config.toml
num_hidden_layers = 10
hidden_size = 64
num_attention_heads = 1
num_key_value_heads = 1
head_dim = 64
intermediate_size = 128
vocab_size = 2048
hidden_act = "swiglu"
norm = "rmsnorm"
norm_place = "pre"
norm_eps = 1e-06
positions = "rope"
rope_theta = 100000.0
rope_fraction = 1.0
qk_norm = false
attn_scale = 0.125
bias = "none"
tie_word_embeddings = false
parallel_block = false
init = "normal"
init_std_qkv = 0.0679
init_std_o = 0.0152
init_std_up = 0.0679
init_std_down = 0.0107
optimizer = "adamw"
learning_rate = 0.00411
lr_mult_qkv = 0.4
lr_mult_o = 0.991
lr_mult_up = 0.703
beta1 = 0.95
beta2 = 0.95
lr_head = 0.00445
max_grad_norm = 1.0
warmup_steps = 322
schedule = "wsd"
decay_fraction = 0.3
decay_shape = "linear"
final_lr_fraction = 0.1
batch_tokens = [8192, 16384, 24576]
max_seq_len = 512
doc_mask = true
train_tokens = 102700000
max_steps = 7084
dataset = "wikipedia_en"
Each number is 500 + 40 x the weight over its row's rms, rounded and kept within 0 to 999. Layers, rows and columns count from 0. Numbers have three digits each. The size before them is the row's rms in percent of the matrix's.

# layer 3 attention key, 64x64, rms 0.14, rows 0-63, columns 32-63
117:504476511398504483523532469547482418462508516446463551453521464524490507469469461502472593526464
119:486478540443494460486499454546466436496527504466451510422546462478450490529470452523487553506467
085:469499477465438495509475456508567490418447518505506502561573502466532509480487465512508516430539
120:566500454464540539494472576487474475503400531528507507539542474477465551506545609483499539545465
077:530512465490471550494495509485528519489421555499473466587534488519434504456504463482608542523428
096:474450527488447477489492423540492427497520497441486554489556522500538477500459442450514556486528
100:497500459477509503540517467448486434501471490477482533488499496474537601523474479519403469488499
099:498431595517554441503442482530436501534514462473416493491505482513473435527490475539481523520496
099:536522463473528518525496530525505465451496498526526509513512539497483583455576538472517485543479
120:477412571480532458517380479544451520554507504463433546493524482558479458483490478523474469537547
080:617547446496509482444507503466528541451523509538561444524467564483471519478531531484561509474509
076:509393523473538499510523516529514458490522446416501592458505483444470470526492414537496469506516
075:577557483558464470491506486505498553444499559563554464488508533552526507465488589460507540507480
089:560603448497464473485516480523496564492444550576518438519494531534545552494513532470509514489514
100:492493489498524497462533558518489569481489509495552468516574476558530498481529525560464487490456
151:523548500425499497483545519476469500572490533492519409501531497495490479492547551535467480560460
069:535545531473474557475518533405516528475492483442520384505524501535510472497494458553545507576423
104:506429482491395456465455456479501495465536462473483530480457521529521496440465435496541527502509
088:483523561560500480485554534502465467597531466524508459519475481489430474492528437458539530446479
083:541480420444498480456479413506508558477474514481468589445487543561548492512491549505525531447536
097:428490523535546568505484538520532512517536532534488542578520470435509512487519466501447423531500
102:534397471491572481466585568574499550492526480511531562506531471597465426481542501539507520450539
090:441523539530450469507517433558457513441552515511530507490455531464564501501498443450500524564481
087:554469475522518437541607466564528484437485484508568520501534456509460477535513493531627533536491
089:549501432500563449530615542591493444488492474491574511460521467549446430495470471526554591447490
100:459532472480458488531517407541503457425498494454524483480505515478523482470411499511520567504457
086:504445434507510543502462465515450512500501506517464520484476525576502478396502502444537483495530
094:431548505523501476517545466563523486444514505418526406473540524463503456488459456543527521499426
093:492462472495423531434512479432505541434520470454560477451527542510559534482452512541552497499465
098:511554487410456493510446441520472454523504508515475481534522447545428546471501524504483516483524
087:462477501525585482512535484582465499531547517523426490556510495482530551449554445432516424457517
091:575409481472520506501530517541454522498517506548449544476481510576495441411513527464529530439532
111:559510508503546520496579560493528506568534463528545508498496510464420545534520556492471465509504
095:491524563549564468496549571479473517604528474544528500472477507531451497557514564495501457534514
141:454497571459536449507493459561414459491538496460465465443522470482452471530538471509487543502510
098:502494482508469515615501398500491421432518532482485541515441486544537514445452530444489488455507
095:478466517464470461539501443564483409479500513452513550515555499556527460499516482445505538459544
086:519467534442535477497517484491463474547544468488445521422531522487484488560495453542386510537521
099:498534530565550501513490544513495522509476553554538437525486447458447504514560568525481485509493
125:485496462518498514578538438494521440476489473500463552548497480507485496465498546537407456561504
127:553544505449479479538520512486502465514501501512504487432545518512533539478457585426494513518500
102:494464504473506553494548460562504439476475533477466592557512445489500532454493495500408553578464
131:492477539511491500481517438544495512512532545532480519493563510552532531399476504439495576535486
119:490559459499513484477516533448483524529469549524460411547520489491474469436565549497415421508519
118:529440508498493499526490469554498522486521468501532553472548506507441482540466448497558563477474
129:468408492451474493505485446558496479486495478450510578480478475509519516503418470496521599440490
103:589561457425463529528546555499523491471483485526518441486525475446443499570523446477490564509440
079:496540477529488510465482417539502519461506544449532423460453500574483445473423509519471575479499
110:490488506485508556484443465551544501475558497427477481413442541530454453445407450490525517456501
077:522450569520546567492499562524507502575554462521476487517491521523478479469566459483524433417574
091:493539514559549498570512519529470473502535481574520539465485557423465564513505569372506463537496
092:479541555562523538503492517514487464475494495516480484480446469460447423498508560474488518484548
083:441540434458464512473494440527519509444491528517545553470540551449574476527444448510450523536470
090:553497476467468518485449467477485525522545481491453466450495539538501529399525540459546466436559
106:516464484477453520428450508454488582484538502491555528448493553582519498464481516514503510542527
099:503533500559469387512503508503463488538479508505549506498481422498511576518529457497529504559534
095:524493535473487508490463493504435507600533487512472438473437508544454504461508546447494486470546
101:527487426569494496443472457449480415514536510544488576506492487473456529471498593404500491526571
081:455478461547448478471410479467497553494554533496522502471509583491561530474421547475500512501517
102:526499482504506467480490459508476502566505499593477626486483528540483536524527523398463535480511
095:458497538454497496503498548432443512533430477474540494482481442507509513536488522524444489460473
081:487483527551514549519469577442504533463512499574462511584505442475444486534570528566524436564502
091:504454543496547576541542577512435420495513540545503455572513442504455456452523527535513446533552
100:555501520479440600493488530505498431485509520510520428518503516440484533469485406475526469485474